Each number is 128 + 24 x the weight over its row's rms, rounded and kept within 0 to 255. Layers, rows and columns count from 0. Numbers have three digits each. The size before them is the row's rms in percent of the matrix's.

# layer 4 MLP up, 2048x512, rms 0.0424, rows 457-506, columns 320-383
132:137146112126122117124119073087093150126103110130144104138089131065115188084157127148138105096111100161139137145116114059125178156162142135103142135104082079115161101116089058076126148130111129
104:089155115122126136118099112165155134134114129154095162152130133135120112121099165152111144137102134115102156148128173122144115166106148127090114119080091184115135153149120117118166132110109117
109:121134098151098068159108113140102105120102109142129134156100085150154164160154158123114138072137153116112153157156127112143140116123131106146088115129185132117114131117145127119126123163109109
121:123155099116086090120099109111139120117113131117121130160100109169122102124157145129138128101143202154158118173115142148124123066164164082178108155147144103148156096152111082126158147147141107
073:089185148121151141110083141135118135139090126130087123162155107141146105083090148114106097105147159131112170141161144182127106158111118076134120114131183122089102128153142139165092129123096131
123:099136124115137156137139114081091139104121107121136123106142115124139116146141131108109130152107136121120149130130150157133128113104139089129128105115151134145122152094182101137133121137137143
089:119163094140177167115107101135128140129112119122110138148156105158154107110125149158100119133134139119141146145128122118131118111106103123112102146141114176146102132076125121127110145090112211
100:137156096120149110132112125111111163093128158135093142119149104145127128033116132143140078120171134120126143110140106146090121149120125061110100119142133113118132130112207124103101167116111128
093:099169086106163100126099080145123155117070108158108149144166134186151122125133177131088099161116123125103131167173118119161126140079119105109108132144153126076116106112125136106079145075096180
073:095173135120158126089082118110132173137073128138125126154148135176166086131113192122124096147153127114143170137155138131136113151108124056171132148132118144092127114138166117138110159144073108
073:117191058123141095109102113139124163148099127150104144162185117137159103114110161116105097154160131122145169159168153140144131137089124086141121154137125171097097131179151160127106157126091115
093:085162103113136124116095114133104165104127154132091126124136137124153086118121109110107104130149140105076146129152059144132093112095107114076124139118143153121135111116113144145137161132094108
101:132130119128100122084114124129141142132119105138146168151103116165150138103099148111103053114187118118176155146138160113102116131123120154124131134110132140145080100152146143122152158136121053
101:102162140145165107083113114136085173129105113133095107143103142122132139116078155116117115103106103139128149139125120153167075138117110118190111136151141114135151119147160188141128157131096127
164:113143113092124163141123118084176139168143100178093164144115139136131137131130115183099142103145141127147151160119178114146107177126204100113134111104085147112133149139165103089129131128127144
098:117156110104181130108100130091113167113115128149075090130152169159144110082153151107121117115148125087175167147149118131168135132095109102131120128113144147108151108134137135137116163131109092
087:128154131123157118113098106112117164129086135127138134163137130152134107146112170134111119077182147133111144138158112157131132133119110105179097134121131140118129132147140141122076163114084157
108:141127123093113095129092099160131133061087143148116098154132132145143109130117160173123155142156170103135135155147093171132131107136130082099124121106157112133142120125135164147096152142122156
113:085146093105180146099091113143151166086119115149151122137105124149175121118143125100095117132096099138146138127135167144126120142133172117118147149104133127105125080143110099126144123147127119
142:126114134117136186105121160091136118183113099130138125132163116112060136171132093092128098145151081077145095114116185084163099090075110162096144152104130118125135100115084126108169142127148136
107:120158104055157187117131116134121147129143142124103102130134116166143134135116157118119113134124145125098149161152147119120149157090200104129093104100153179131089110196132165135111155158081146
112:100156117110160125121106142103155116102121102146121152125180122172104120124099118093112116099130150135094145134151127192131085120112181086117129120169140135119137148131155112133131168101126126
116:122145124091095105127113101135159130159115129130099165156104115122168151168137179121138147098107145101148128113141111118135135123114108139126106110112183091121113095123083140132141155136126118
111:133166151074138149151109135120164122170097126143096190145116165155158094106078114111080095158158171124120201117139194151162124186117117097097134079120102177151123141145137113123128115157111123
079:105132128098151098139100105137126155109098128129069117155167136144142107108075168155130122143156118116140161165189140165164131154121136085131096131144191164099133097117114140132109154159081139
072:100176105123141131108090119114124169136121130146113164155177128161161098134109139126109106111150120091132159128172127168138143103078157091108093123153083149130107104157119130146128188094128139
078:082153117130157104103100103140120153126100138123103152181168146130155100127070167101114091160141162121106178131173133162140132153107140112139126116127202157120133137148123159119075138121089148
077:113182085119141113121094117138107177139123126161094157149117121141156105127098182149099102122157152129126140144179128130120095135126140111110117128140142137130108108131115115116101155119060137
095:095144111103144075126097114120161164138099102134103134170142070130141134086090136143119092099159098104108130174186147176114140137097153122103105123121162122109153128123095109111138157128097112
070:111178135116127110104079091127121155141102132125094133169161153160135096114111145127119091085144133115136161147160145152135130145111138089115115135143142160121120121128098136103123162137085119
123:115138123104114165127154108119124137156100097166139121130142085135111125154151165101168106137105116099114128130134116104137134104139119127118152150090189140126134142138169145174112123118151111
078:098160095088136149101108126161124171160127105123091134146159118167156135136135136113107105084143133109124137153205124186138117131112139091158128120149130114117115138146113121137108152137119128
127:112147135112139155121124138122097136146141164157096131176098123121150088089141138164116106146154154131125145174136151115112116157149051103161150119106171193095087155149148124167112128132115139
109:136174127177153100113108130137136172118133145118119106122123160113102153133126145127128120108152138143134104139132093159127146118091092147180117150119168104080164133145099140146141141148109127
102:106174122074124152081142117177175135130100118143158166119159142158101138145115107118161126138126151130121147114139133164083110159119113088121187134140157133131112128137116130141095140115088125
137:117126124194148127107116103118157129108133152173123092101123178111090137126151119117112098104120076105117139113117113127041124126115141151104130109126054114110120139124101119075149137125127146
109:117144123110145088134103104141144142112113102160108168154130133120137130137105123131091158153131127116148186175167167126136143157130147078074134119106108192108136105150060065142120111169112159
106:124148148077124114110102111098128152129136128111092112132104129139137172108094139175178129101091154123151135087147126164122133157140153097134047130129077055109124096166119122155140162136105129
150:137113133182146109103104120100131131164132154116146131099095138172148080112133169130103109077134135146116105124119119096150099080137117145163114128150096121103147133126071117087110127158153109
074:097152127100177143120109121149110145123082148131084138141171126166135098097111145162114071117135160109120155177161137167172135119133138087131108146108124152115090138148140141140098159144091126
080:073166109123150121113085086116114134127107126133123191150132109112144091133109137136098078138128143122136185160165115112161131138138116138119133121166112125107125136109108120098146147106113178
074:109168114108161099121110097149124160130075138140091144132158138170150143105109164127108113136134135108113156145124117124133134109105107103107105137154148134145103130165138140144132151119085135
077:116182122138168110120091109133172168163102135164107153150132131164150107093095135131112100145124123138109173148171119147122118161116130100123091103125125130104104130178120144133127152138096139
133:114127123132121154099133096156147129122103090097122130133141115143148144172111135112151140053120103111154124129144143111177092136142142163083142152149098136126155127108122178159090108097129128
101:103144112062164145118103148119130150143154067199145143171133142146107128071137120118103138150174134120096148145125153146190110179113124097128142080124108141111106136129155181132122136122066115
083:109148123097146108102105120116123154128103145113117127144136113146170120105089141119122092136135114110130166140147146177134119156097133065150113129123191114112099126154153163117130130136105156
134:131131124117122126146128098148162136131152151107132109126138129118142141132173095154109135099153126139126169142145084084100109149104107125152093112136098120092134175133095155133097130123119153
118:147130126139132134119112125103136124151123149148172159131108143157098106158114136118125072173155125100141137139137152125120064099123102138127126125118136144122154103127071120113126122123135135
128:112144130140124113130154134084091138142127080141166153130093107138131101121134125049112111103112107084143102140132158093164195108137120133126134129144167123144090146141147121137059127129146135
137:120128143136154146086119144112114118091125148138109099115138171148117156048127151163122099084157093143166132146129177158160084128102185108171119145148060064110109114123128066106129132112148125
# layer 4 MLP down (transposed), 2048x512, rms 0.0317, rows 457-506, columns 320-383
119:100106148171119142125142124146141116133126179113112113076110137095158164132143088099097135107125115144122142128127143137102104146117115145118191118124089162135167149127168134054138145117122132
121:105108139081107129104104119153117135181131146110147130127137122090123164137138140145097086130133073117125097125130130132107116153111101168105121148142140143094090125119120103112154140104130140
146:101115131134140130158126089140121127151136137142138120163134141099131119105135139113106098146113063126145120113161115119129096128127099142121218155130150126078102106109161107102190129117107143
170:109152140085116093112099093140126121114112139141100101165126151115098086130127143094147140158106122127103129117132159150141115115138110145111141139061093125109147168122097138150167170097109182
036:180065109153190128137148139110111137130122153144139111092131131128161128108175147104142126162121164124098156100098100138129153106164139084160127060108109133117144150117091112120142119123152128
111:128144155102097105113129150086106097125140098134118126164152142113123125134117119062136136084081124119142182142125110143114151113172127129149160134108131112112142155112149131071154109116133122
061:110123171112131123115119146118118114092122126136153116146171111092131095098110171087127120158135118138131093117180100180116159119121102130113174161047102114091134105133117112121094137112144130
183:140120148094173124103136138123125114140131140161134132152104155150117174139123146135135186152119102128146122132138130102149107129107162144144154092135104146130123108112082136118133120117139115
066:164088110121093179118117135152089144128131152120099146173112118147123125144156186111123151091117126080113153165126149120131153070133114104169115167135143092111150148092170104089148132101121144
041:122136095114152112134086159117132129153117081155139117161094135135123115091161168118112096151113111094076124117141112151156150144118130136107134165146128135127123112121111097135140100129081157
040:118154115123112143141160106133152116113107067155115142171103166075132153109087125127147161109136133113125156144128092128138122099159121088103127123100093095144116142131109119117109115127118116
117:097056147061078176144139141108145104136118109133102106147195117184119158131145119121139127090110156109056068168075132156119138104154126129121098129119082089107131111143162124114111122122146138
123:117148146142132102119152140100120111123121133145114119131140115098112139106141169138128138114122168139160061107114144144101100131082132073104135117102160107138157169099164100085092103124120129
109:154131114093087147140141147135123140104117157176134143113138152149136108087112127106141083132120140162160144095178170148153106153113097115101135101150076177111148100172154164147093130189115083
142:125145125042093141189153123087130126149145111144122140140144082142135110131124127223125151133152131156154109115079138137122119150114135101116141156103090104142105160110144098098136132120143122
127:142155168067111125122115119118155127103091167132123148117131119121072115093119145125160109125136140148149161177172170136124132115145144123153131147121089133155153085104093160117146157122158139
064:150124132127125136145101128137102108119114144135100160092153140133157112160128172125121095131142149151136139089095123113122090138160093106131188159150138135123041134160120117127118093116114116
123:101110142097107140116103139115176097135141106145129130148147164133128092123091113089073133123126146180132163120158164121137108149134105121124143115146116160107110107121150094109134143126161134
163:166061117148106140125150157099166144151129090096148160136114134116107158152109148080141140145121146109103139180101127149132156104125129165094092098106109118138135153117136137125097159135127129
125:151145160123108118126116132113156142182086106140116128166094133143111132151103107129135078131142158126152092118167117106147153127129115136110140182096093139127094127125092134146135139136151148
102:177111107118133164050088129112095115131117137112133138158126150120138148149076203115089138133117119163154094141111147119153093145162094129130159121125155114122113091134135105129080154156107124
142:086106156083152101100135124147184131157131118149130145159144124142110097144118135099119121096130149133130129159087178073114124114184123112152089111120097112110105113155126114135117098106145152
136:120161117151138169099109105176136166138103158139129176117145136140137162181153093059138140097139061106129130130181128160135104138172120178131127198125118118109149139119102115143097130133132144
142:121099124173110142087138133155091140119134138121149152108105156084101164122091156127152161125117119143133092129095116107126117099151120105087126182129133127113103115141125152158131132147136107
040:108165148079084133089072155132129141159106091114121144076092104133129139119163130128150180138119118126128115128091146161161158115110101175100162103130151121135127087121124088122090151114103148
038:116162138157189154149140129128108148104127154135120139114127083116135168119137172136154134118122120121150111137122134098159048138164109108132112168136114094151090145115127136111128104142158106
045:137141124178118159135057133159154112106125125141148174138153157118105141106139097130134163177136116119124137107145115112113078158138120098168159208147127139092100138128164108107141120126151123
053:124145122138157131169102141146123125115125164174100133127089129118134116153094101059112130110136115171111081132142174092120143082108132163149174121117131164109131112150163114160127080119116148
085:132143129140140117123132155140130132146149139165140104168156121138106156090120097105107148166093096109094122096108106125181104129168122121125171138167143152124138118118126105128139095109117118
038:135160134102134118130110152156140121140117102170121093101113151125098131142133137113107131121159110101107139138167085149145121166121119105114103134159154169142130107138122129160091134165125141
109:169140166122145099149142092128124112142101113105129096124104119181081146072119190162141105150146124132181117097122126115117122150121147130093105104091182147116142140115116121105108114135136153
049:146119138076091128095114142127116136114067143091120141125133157123112145161098144164136134145143122119133096159122120126118142163092085153072125152136114164148117175136113120153107106147102131
134:112177131116144147123132131095125121115110110130151128139147097130140143118170161124115149137139091167131107211103138114152099134150096119154171134124146150106113227129118087131100161132133128
103:107154117103117128143145165125145130115124098141147129124106142108114132089135140127091094111107145130103118149122156143149121162144077149090164101112137102133150157166111118104151110156116131
103:128148122181133121101176162138133132111135102149164142110129144161125155187143119100178164113138132119112115135095173114144187092112113132093109153153109112150148150118111114126158100131145143
133:087123138159124119122176127164133140185125152075129158115133151119098163165129101069140118149138153137122164120117123117118135115146142158111151107137139091124117161093153121129143129115118102
124:136149121092091136137125139116120100087096140169098120181140132140127121111120148166102167148139109133128144124078123141107105117096128166138172135163173103092154121097157102136133144113113142
167:137099116171115119133186153138159122155125105146140139098112139123140095158106119100103153140118121103136136158093171127086168119077152121142150081135136147130127152148154140113098131127121100
136:112120122106098113095105135085145150152110145111144127116096153138112096134127071126108097076158118191169141109135131110103140112086121148101090153120115087131128136147087129108162143135144138
043:146154143132101129126089137134119137126125110113134122102128145121104174144142129114145151157157167140164126123094086175112143132138082146123107147151087086135091138121120110138125173120104114
069:137139163129125145116078123112114149116116136154164127120168112132128122138115181141160103123118134106123141148144096169150114104169106139099127111140152136113127149093153122140107118126125129
037:113150128137153127145130123091119115131115056109150160119163134079097132145131132127144147113127115144108103114097126137119123198114144125106101100162138134115169151130153127130112154111120116
040:125138144120144158088158116143133096135130166146136072090116125137121165100106130101102148147130142101162098127166106128101099087126138119111119157152076119102112084166131115136125115138123105
126:115141134094122127096152100158130115129125169062143102150115155144181157161121121138138130120147136070092101120113147088128126148093135116125102187173098118143136189142142123151156134136132107
125:159144141080122139100150124155140113109119147167149166154144098132163125136139149098135136144137097187125157167131139128146124159155087149157149141098107113139133103151175107143119130153129092
051:153123122150116109109141084147145139095117111136121172111115160142139133133126146123124117145119130075140125135164113112108176122107113130156091115115099114131165118125114121143142155136156128
134:130133115108107157144159137175133143136144124118122106130125139128133093142099080125166169120142091142068097171158096120100151115061135132133115093105133103105124134149180122109099092123107118
104:149125122116113135129116137118112111142146133127094129125129118135159118126124124096142125126122128138131103114145143138096134142132103145116145066124141122151075116127138145162177109137114108
118:126076145122159079152151135178132122104152165172143129126148163155107144158132089096090150119103125115144134125119146152166126155163102125116147181150119127121129119124122112135147085134143098
122:108076115133111134128113144097101105123121141106128114126138151115110113137111146170141090130126117159152160127101089136144126131137108080114154115098135140096131140127138118147122136127108112